Weights of a small transformer language model.
Size: 6 heads of 64, vocabulary 32768, 46.4M parameters.
Training: a variant of Muon for these matrices, 699M tokens.
Each number is 128 + 32 x the weight over the matrix's rms, rounded and kept within 0 to 255. Layers, rows and columns count from 0. Numbers have three digits each.

# up: layer 9 MLP up, 1536x384, rms 0.129, rows 1235-1245, columns 256-383
# down: layer 9 MLP down (transposed), 1536x384, rms 0.0555, rows 1235-1244, columns 256-383
up1235:155086103091154181143099169160121122123101126181141099186123102173124111137150146255098150141104104079134107200102160111114140100186112082193093109064127102062157096175167131132059170115138155110133167151160147122153185096196181137141140131130154104172169112074120144085159206137112160121152166137108098128123140100158137089154118143162193125108091152077025111195155098165112075169158
down1235:108167189071148139153154117139089152080163079142143143105156104118130102129093115158152122135075201147160163072147068111123172255117113083140129119077122125206096105140145156171100125084227092162034155125115122105113109092146117181091130133173109135087142151106155079178174103163095086133102115120110157124151044101088128090153093114175154166118105146136100128098157215078178104119137
up1236:141170109114153128157146124153147152213157101073176150136135160140128089121091132189143109184175139174154188120094078138109066186112192145107150140149112146113148123121131171141092122154146046150150120130110148139167129125113082115147131113075090171114150115148144115135147163101123184144131114116106029141080118126207153118146114106095107171149142145223094161143124110144157100150093
down1236:107072149100154155136075134071096118149092096121125134139105125100161192108096132121085122138127115181151119084095086075138136116097163124144105151114133171099097070147162103118112118098109172064112158095101121098166121124118169133088130133121148162140097131077154135094168093135125098165103107162147120088112194112152149076146111135160142116048105154104111112140143184108123158103104
up1237:102131119088148174163132130074147132138141054184137114149118101116127134131100113120156107140083106139223089103132153134093087125108131151189156155161135136130144137106035147130107138114128108124179074168103096119210041107173099137151078146154119191141167145096147143113144082114134088100169122148061162128135108144118112143106111215144151072175190156096092156139116181100155190216131
down1237:135116172130100138157119118152166168157113062177174082148135108112122107102086125127133111093145140111128049135159111116151148164095124138086158116128118058133179137127089123161115162092111173102172118132082181136122047118174093162133147143086106135116115134122141101115120114132130101122154134099115118153156155131098167162125119138170097096124119155094114107175115123125151075104060
up1238:169151065167123119127090129180171122069147095120136114113126158105156122186123114187163145088113095159105099026180146170106136114074097184128124123137107123169102145177133153165166153161145087125127104105181086184116080121118113102122083124088102079090112119077130147135114171142115167108136164101100186158083092103128112172176176139057097145130189169147071083152159146101104113141171
down1238:181158115148182095129136149094091167099164068166155114131127187049115154145073117137185118150129106134174157122089189136071153164118216095104104106134140168132132122068190108185106146098169151123080099133132088108154180116091176115124129137161144108128090100083139152091150153135108169192102080074075124135111164121124153151129120124138133136127127135165154151092156090105128167098209
up1239:123100200084124143074177114122171130061126144141091130117154139134098134129146132093158150108124107180093108149151134125068163081072141149130168145090088175157128149107174145128124138166148139081129129097083107113117096196160117092081153102138123168115126051086133155088118076107104075125078121166103194175118130117125089164138144135134087116178168131147156107122166156107120143114145
down1239:082199130143098127167094142052144089154095110169165108124098043106186157078132140208123110109118132128116109158092175181117135081131149194123186119094133154126120104134130113133164156148077128170132115101142178134176124129136139082119120106139143104136125063125096143153067105093162089087133098140112123128142128110140137137154118185104132149164178138163092101130124137133090132176147
up1240:082153122112077127100107102133108057144173153093106094151094134160092115115162157152157120118192124098173188131109132159190114132117133148096080152133148102080123155109162154121090157108118112134140111135111056087203123078124087116154151159138142119138134144110156102111132044091100184073100187139105135165093168132097126128129157124166182120116157166135150144113140126161086139150182
down1240:132076167163174152123109119100144114106158102091055085144124093167157125119077104138146138114137109083138165112116077106162129113078071126086159113089139103090111122161142072127084164056117101088141128190071120155126075058131131153094148160140202068168163198135178111120088129141079130075066189164105123204161196090131082102115095122140110122134149145106177127066116135110149110125102
up1241:195116203124154131124105095093105097124098131110119121109111125160139173097149125126136113079167086119089062150119109145108164127175152128115138137114151111164116071196137166147083156132140139194095122100098118111171114149126075152190120130158078131173155144161129144137099111147077166118136133124097149108136131107152184088104154092144144149115163133149147112135116149179097136104122
down1241:095140118099101104142103166136153141164149121137152167179145131121153128079069148136145134119130148200054145059145143123108120147120107099141099161075134097157111202110082126133117159144146136149173108190115198151134143108155141135087182116123136051116097098075108151156118111095202118116172151146103102104114124120129129100134108109152111171194091070117125082095122132073050031166104
up1242:108123109110095136154092156092112146184073123127110113138140125108118136152080089177138155163092144124120101135108101120143141127103122149132150157112116121108145129195104179120161220095053176082151155148139128113102144151146110125131051111108161056171134107185087214126125112122138150095096114113133114129156143146141137081188150108140121133097120101129138150147130100120098099141176
down1242:134114145124141136103180146149127146134130145155145137147148119140107135122097167150088095152092187137096111072150136124099062069123096098147138112119148118163104160144120165125113134090104126046072097164180203094143122136108160145130153143182123191182156172088115141080103157145116124117139091121145106130142137153177084119158124167132161165170184153102096138122137115104111193057136
up1243:147091076084137113126121151168142143109105149104059093223159099133141191108120146164138125126083137062117102106088105160108124186086158175133106141156155108161163162147136153100145161140089122081097164096099086117151086104144133124158167126121092109128158128134139133142122147082141081133100188162086179069108130130092125127129160153137154123149151184091152158138149143123071152065103
down1243:141085170133121162148121150143113113140156166149145132082133114107135121144072117097129162160143121088160099160101128092106079097153043150120144110107107055061115124085147111186135151174189165134128135124162123124135095129109177076121149075085191113134072141121123098122156156122144144145172166121090132153136178116174095082123116128135097113144128107135074170120115154092147143135108
up1244:115154159130170109097155106127150109091049138102160140117117137106179085103158092112123130136125152079095095109105156170158121102111107108194103029107060173057176117124186146143152142165125125128117138134122078167143109142132155115109113126197116062163198154161112102157112137132168117123162181190118157131186157056140103106129131109113151123162130168162112131183139072083068134104142
down1244:146124105126152154118157126150080159147087191132130126113139171119146090067164100195151131088096126167149110044100095109172081125087095153152193081100137156116151139105138179141151133160127095073109101128133131141171116121188085108147137104111095132065156118136105048164079088147188160152134151134105181181167128063155102128103135121188115119111167105111136167113164075116051171123138
up1245:113159145140111102163130122066152163135095135122126106155112147103164162124066114128155132135147121159110176117136184142186103165125155062139126140137102194115110110106087150135097151145138168131098130009079055095115127128153175124106079147165181119110143175124115120121158129091145108166108169099160160113161085123110121062143056135108147131119106176160135104132117090074101115137164